config = dict(
    norm_eps=1e-06,
    optimizer='adamw',
    beta2=0.98,
    lr_head=0.0054,
    warmup_steps=258,
)
Each number is 50 + 15 x the weight over the matrix's rms, rounded and kept within 0 to 99. Layers, rows and columns count from 0.

# down: layer 13 MLP down (transposed), 1536x384, rms 0.0474, rows 1257-1288, columns 240-287
# up: layer 13 MLP up, 1536x384, rms 0.052, rows 1258-1289, columns 240-287
down1257:31 67 54 80 45 61 46 56 37 40 36 90 46 39 60 38 45 14 60 38 68 44 44 46 53 36 29 44 65 29 45 59 53 34 67 33 64 60 43 64 40 37 56 59 47 28 46 78
up1258:39 59 50 65 55 46 12 57 31 62 41 37 44 46 39 87 47 31 62 38 53 46 57 62 60 45 35 59 27 43 78 33 61 63 56 58 51 59 79 69 52 60 06 34 30 56 45 39
down1258:20 69 41 55 53 37 50 56 52 64 55 51 46 68 49 69 64 46 42 29 48 39 68 56 29 58 78 60 72 73 40 58 60 79 55 35 51 42 83 65 80 45 68 64 33 39 79 40
up1259:30 57 35 49 64 47 53 26 36 30 67 34 64 56 30 59 41 28 20 67 60 38 54 52 34 54 53 63 53 41 51 51 63 42 72 80 60 45 54 55 43 60 58 50 76 68 47 79
down1259:50 35 45 75 30 55 50 94 75 64 50 54 70 45 27 58 17 45 77 40 61 53 37 39 59 58 55 33 57 48 65 44 38 56 56 41 33 97 43 64 75 52 34 50 53 55 63 37
up1260:40 59 58 56 49 68 44 51 63 52 44 40 34 44 42 31 41 22 21 36 54 68 50 56 60 33 63 44 39 46 74 25 71 66 50 60 50 25 62 41 75 42 25 40 53 57 54 38
down1260:53 51 32 70 29 25 40 60 84 57 56 39 56 46 32 55 55 31 56 57 74 47 40 68 36 32 43 53 53 37 41 59 55 49 62 51 41 42 52 42 17 79 51 63 84 81 36 62
up1261:50 61 78 46 70 44 44 36 54 76 43 49 63 60 43 54 31 35 69 51 59 45 38 22 37 51 41 58 51 56 53 37 74 45 30 19 64 48 32 33 64 60 29 65 58 66 49 69
down1261:28 59 57 44 56 22 40 44 37 46 33 55 70 79 35 58 63 83 56 41 27 74 58 33 72 25 55 51 68 64 49 44 23 74 63 71 61 63 51 22 51 42 61 82 47 73 69 67
up1262:10 58 43 76 39 27 72 11 43 40 51 48 42 61 55 65 49 57 58 67 29 73 42 50 48 45 63 45 39 62 63 49 51 52 43 39 66 35 24 50 34 29 33 30 52 73 61 34
down1262:64 73 56 53 40 45 32 80 70 45 74 34 51 63 65 51 62 52 45 30 44 51 38 74 57 60 51 40 62 49 46 68 42 57 81 44 11 35 50 58 69 69 68 42 64 60 71 42
up1263:59 53 45 61 44 65 35 42 40 49 69 35 70 67 51 82 59 21 55 47 45 51 66 61 46 57 36 42 56 60 62 41 68 66 27 61 07 44 48 70 58 51 23 48 43 48 65 52
down1263:45 33 69 61 56 62 48 33 46 63 44 57 21 59 28 58 32 46 73 52 54 46 90 67 62 59 52 42 55 47 25 53 37 25 47 70 52 72 40 49 43 53 63 56 57 56 39 45
up1264:66 53 74 51 49 62 22 17 39 51 55 52 44 56 42 69 44 61 68 47 43 51 34 72 68 50 36 46 39 74 54 17 63 40 69 56 64 45 69 42 68 41 16 52 57 63 66 44
down1264:50 61 40 55 44 50 55 24 86 33 61 34 23 40 37 85 50 51 64 48 48 59 63 69 63 46 56 42 33 34 24 32 64 44 64 52 39 47 56 40 39 45 82 64 30 57 52 50
up1265:47 44 47 49 46 42 43 71 51 74 54 52 52 17 39 53 84 46 33 61 35 65 47 77 54 63 49 70 42 49 31 29 51 11 64 29 43 45 50 63 50 16 42 46 59 78 82 50
down1265:67 01 56 75 61 57 48 57 36 40 48 41 55 43 54 45 58 75 75 47 51 36 46 85 38 42 46 35 34 71 71 43 53 48 41 70 69 78 57 49 49 44 63 72 35 25 37 30
up1266:57 53 61 61 68 35 45 53 41 72 42 23 60 52 32 25 53 54 40 29 50 53 32 47 31 23 40 51 59 71 44 62 62 64 52 70 43 55 65 39 78 25 40 64 42 45 31 72
down1266:61 49 63 62 76 74 65 55 69 64 58 63 18 48 44 35 52 55 52 64 51 43 71 55 54 48 15 65 56 60 54 45 15 61 46 45 24 58 48 54 50 34 44 08 48 39 45 66
up1267:61 49 48 89 59 46 32 27 28 66 36 61 59 64 60 49 40 61 70 47 29 66 33 56 54 87 56 33 38 43 58 65 48 34 49 49 61 67 36 38 45 58 48 48 29 57 74 66
down1267:41 33 54 49 77 68 49 65 73 36 38 68 46 51 76 57 71 44 41 36 47 63 60 80 36 43 79 70 66 43 57 76 59 63 61 60 59 41 35 56 01 63 43 66 42 29 69 52
up1268:44 56 73 68 65 61 45 65 28 38 47 46 44 50 55 40 64 38 24 32 16 42 47 41 36 46 67 61 48 24 50 56 63 38 62 82 37 42 32 37 60 55 55 68 41 54 17 86
down1268:39 47 53 42 50 68 56 64 46 32 49 64 52 48 44 56 47 67 55 50 36 46 31 32 34 43 42 47 52 64 65 40 37 41 39 39 45 44 43 41 53 42 49 55 75 44 39 59
up1269:65 60 49 57 28 47 78 29 56 47 41 56 34 46 46 45 43 38 63 51 70 48 54 73 73 49 39 41 57 43 46 38 31 27 58 50 66 39 49 51 71 60 47 52 54 58 60 75
down1269:26 26 49 35 48 70 41 39 34 65 50 88 46 45 61 54 58 44 35 46 08 60 52 24 59 55 08 46 61 51 45 61 75 41 62 26 76 50 25 51 62 42 30 39 34 67 78 29
up1270:52 29 44 34 43 31 32 39 35 26 67 21 45 68 46 87 40 59 52 66 53 34 58 42 71 36 52 58 29 69 11 32 73 73 23 42 18 28 71 28 58 27 24 26 67 61 36 62
down1270:47 60 34 59 43 75 44 20 21 55 79 43 50 43 38 45 27 44 52 66 44 53 71 22 73 50 51 20 59 48 63 08 32 56 52 64 66 64 36 67 51 50 54 29 39 55 62 36
up1271:41 58 53 44 66 68 20 61 30 38 33 36 59 39 43 55 62 20 62 68 48 32 48 78 63 17 59 46 39 46 76 37 50 13 51 44 19 44 37 48 46 41 55 46 55 48 53 56
down1271:81 13 49 55 54 33 84 63 41 25 61 55 37 51 58 55 53 76 48 24 69 56 49 47 45 81 25 59 44 39 60 54 67 55 37 28 39 51 49 26 57 29 58 67 62 73 65 48
up1272:42 65 51 89 67 44 47 13 46 72 84 59 46 34 41 36 50 54 20 75 74 62 52 69 49 40 61 59 48 54 50 48 25 42 33 35 44 65 64 57 74 38 26 37 53 42 61 59
down1272:40 42 62 47 41 65 40 44 58 36 34 66 52 67 71 89 35 52 52 68 38 62 34 58 80 47 51 56 81 40 22 61 80 50 19 66 32 68 65 82 62 28 44 52 53 31 27 67
up1273:65 86 41 26 42 54 38 42 46 58 43 42 51 11 46 30 29 53 59 56 52 36 29 59 69 64 50 41 17 33 59 26 74 06 73 46 59 43 70 55 53 30 58 43 37 68 45 33
down1273:74 56 59 80 40 29 53 00 79 52 70 79 42 63 28 61 00 39 62 49 39 53 50 38 49 43 72 14 23 50 37 63 31 62 07 49 51 68 57 50 51 47 35 65 64 64 68 74
up1274:33 60 59 55 48 59 30 43 46 53 52 52 32 58 42 43 45 66 70 35 49 41 44 72 70 56 27 33 48 36 29 39 80 56 54 35 43 34 36 72 52 39 32 54 73 49 26 47
down1274:52 24 78 66 49 47 36 27 75 57 62 41 34 60 56 53 36 47 79 50 53 53 54 62 32 44 63 20 51 68 74 60 52 34 52 60 40 79 46 28 65 40 69 32 42 43 56 26
up1275:64 26 29 62 41 38 39 60 51 35 58 50 11 44 61 69 36 55 41 29 25 15 29 66 69 50 55 74 38 43 76 33 62 13 59 48 23 45 61 38 68 47 58 49 63 67 47 49
down1275:62 30 70 58 44 46 64 32 43 60 44 65 52 65 34 38 49 78 64 35 68 59 32 42 77 48 48 56 53 66 36 41 84 33 50 42 21 64 31 39 34 58 43 38 36 62 57 43
up1276:53 12 43 41 53 55 46 54 24 61 69 57 32 62 37 65 39 79 31 43 41 39 68 36 67 58 52 34 40 46 38 35 67 43 59 52 63 43 63 56 66 43 62 13 52 86 28 23
down1276:77 52 48 52 73 35 35 67 44 50 22 49 42 82 62 20 59 52 50 16 33 57 57 35 53 64 57 69 42 46 32 45 57 37 59 49 58 52 48 35 45 65 73 48 80 73 43 53
up1277:41 34 50 81 54 52 49 60 44 60 64 45 35 43 42 46 68 34 68 48 43 59 54 57 61 29 32 54 85 65 43 47 44 30 50 49 51 44 67 62 35 60 42 53 45 24 50 63
down1277:61 53 51 45 18 37 64 43 34 36 21 41 48 31 72 47 56 70 51 75 60 66 42 45 85 52 49 55 62 35 44 32 69 61 80 53 60 49 43 56 38 32 38 40 31 57 53 32
up1278:42 43 33 72 56 27 37 58 42 58 65 56 49 67 53 48 25 51 49 44 66 46 21 62 45 39 50 48 47 61 62 37 57 58 54 26 33 29 45 35 61 41 57 52 36 37 65 52
down1278:20 46 45 57 53 27 30 80 48 45 42 43 41 47 35 65 90 53 51 42 50 39 30 27 60 29 53 51 55 51 33 62 37 45 78 48 60 11 53 57 61 58 58 52 58 72 54 50
up1279:38 44 45 57 47 56 42 53 55 48 46 40 28 69 54 51 55 50 48 33 36 47 54 49 50 71 00 47 75 65 16 52 58 39 52 71 31 38 41 64 36 43 23 45 39 47 59 62
down1279:49 54 55 68 37 49 54 36 38 65 71 77 63 24 49 57 42 37 64 53 42 33 62 33 50 36 70 36 49 43 74 67 46 58 66 51 47 44 53 24 56 33 61 41 42 59 45 45
up1280:65 38 42 59 26 54 57 50 56 61 33 44 44 34 54 35 53 38 24 48 47 68 69 26 44 44 50 73 61 69 32 59 37 20 61 32 55 19 56 77 24 54 42 20 31 54 38 59
down1280:42 67 45 48 61 39 46 56 43 56 51 53 61 53 56 30 45 79 55 71 56 38 59 59 47 48 53 40 33 00 54 33 41 48 25 59 55 53 51 65 78 35 53 66 45 69 52 48
up1281:42 41 51 60 69 47 39 39 51 39 47 36 48 45 58 58 45 55 73 41 42 71 54 46 45 47 68 69 53 53 31 52 77 40 42 47 62 47 51 73 83 49 42 34 46 61 45 54
down1281:29 37 37 38 75 49 49 27 52 63 68 42 24 50 47 57 29 62 64 46 46 63 39 50 53 29 63 33 42 62 47 38 65 55 58 48 63 68 58 53 48 36 51 37 39 24 69 45
up1282:57 66 56 59 48 50 51 58 58 38 22 48 49 21 59 56 80 66 56 37 39 52 60 41 43 44 41 44 47 52 34 45 67 56 51 35 56 21 60 50 46 82 41 69 31 64 34 76
down1282:44 74 78 50 51 31 41 43 68 73 37 33 53 49 49 47 39 59 57 63 48 44 47 56 41 48 38 45 49 51 46 63 41 45 52 50 62 58 42 45 54 45 53 62 66 43 40 33
up1283:63 42 38 56 45 29 60 19 39 39 47 27 77 60 58 45 61 81 66 30 62 39 48 36 12 35 58 58 35 55 40 50 44 62 79 63 35 56 45 61 41 26 30 40 48 47 41 57
down1283:11 89 42 57 69 46 53 56 55 66 63 38 35 40 54 26 49 09 48 38 54 74 53 80 33 70 43 46 22 50 23 68 65 43 33 75 55 44 54 45 57 61 51 48 51 37 55 58
up1284:34 48 50 60 79 52 62 35 47 42 72 26 48 52 49 27 38 26 37 69 31 75 47 55 48 35 57 35 45 47 68 66 58 27 38 53 56 66 58 29 12 38 67 59 17 16 37 57
down1284:70 41 50 69 58 67 62 52 53 43 55 69 34 45 47 52 44 53 45 58 53 59 40 71 52 51 36 39 26 46 47 45 52 54 61 59 44 37 39 32 56 52 34 66 22 64 61 29
up1285:42 57 39 65 63 50 70 68 36 53 77 49 36 16 30 61 37 88 22 34 83 52 65 62 57 48 68 43 50 52 69 71 38 47 77 56 88 47 29 47 49 28 41 44 50 64 50 26
down1285:49 51 32 26 46 62 68 52 25 34 34 76 52 68 52 59 41 26 58 60 40 56 51 47 49 51 59 32 56 49 66 57 59 37 46 51 46 54 53 85 91 37 62 41 48 71 50 58
up1286:35 35 59 53 57 32 69 22 40 41 80 43 41 49 44 53 53 49 55 54 58 47 53 70 62 61 41 10 54 40 46 39 50 60 50 37 32 42 49 75 68 85 44 57 34 81 38 65
down1286:63 68 40 61 32 26 41 56 57 54 39 37 76 29 43 49 58 49 44 45 40 44 39 49 55 86 76 58 57 48 61 71 73 41 43 40 48 43 62 45 39 31 57 43 74 17 67 18
up1287:43 76 56 43 43 53 65 54 69 53 61 68 35 38 73 66 82 24 36 65 75 30 46 22 45 16 40 27 47 64 17 42 55 53 45 50 46 53 54 26 38 53 50 33 55 53 63 39
down1287:44 26 26 50 71 52 58 57 50 47 43 58 67 70 33 60 63 73 42 45 55 65 30 49 55 59 68 65 40 25 62 48 58 51 59 71 61 29 66 46 62 47 59 70 46 36 42 60
up1288:65 49 54 55 26 24 26 18 43 49 50 49 68 48 49 43 44 66 48 32 57 44 14 58 72 53 48 47 59 31 65 40 43 58 84 46 43 57 44 39 36 49 45 63 82 39 44 71
down1288:49 51 23 34 50 53 72 29 77 37 53 79 39 58 67 42 58 21 54 40 31 73 60 41 52 43 66 41 51 51 58 75 21 59 42 49 57 50 43 63 68 35 55 65 43 83 37 46
up1289:48 61 50 57 59 62 38 22 32 58 48 27 56 52 49 57 36 60 66 28 03 44 46 48 21 45 57 31 61 44 61 56 62 26 58 70 26 74 22 81 25 39 15 45 79 31 30 53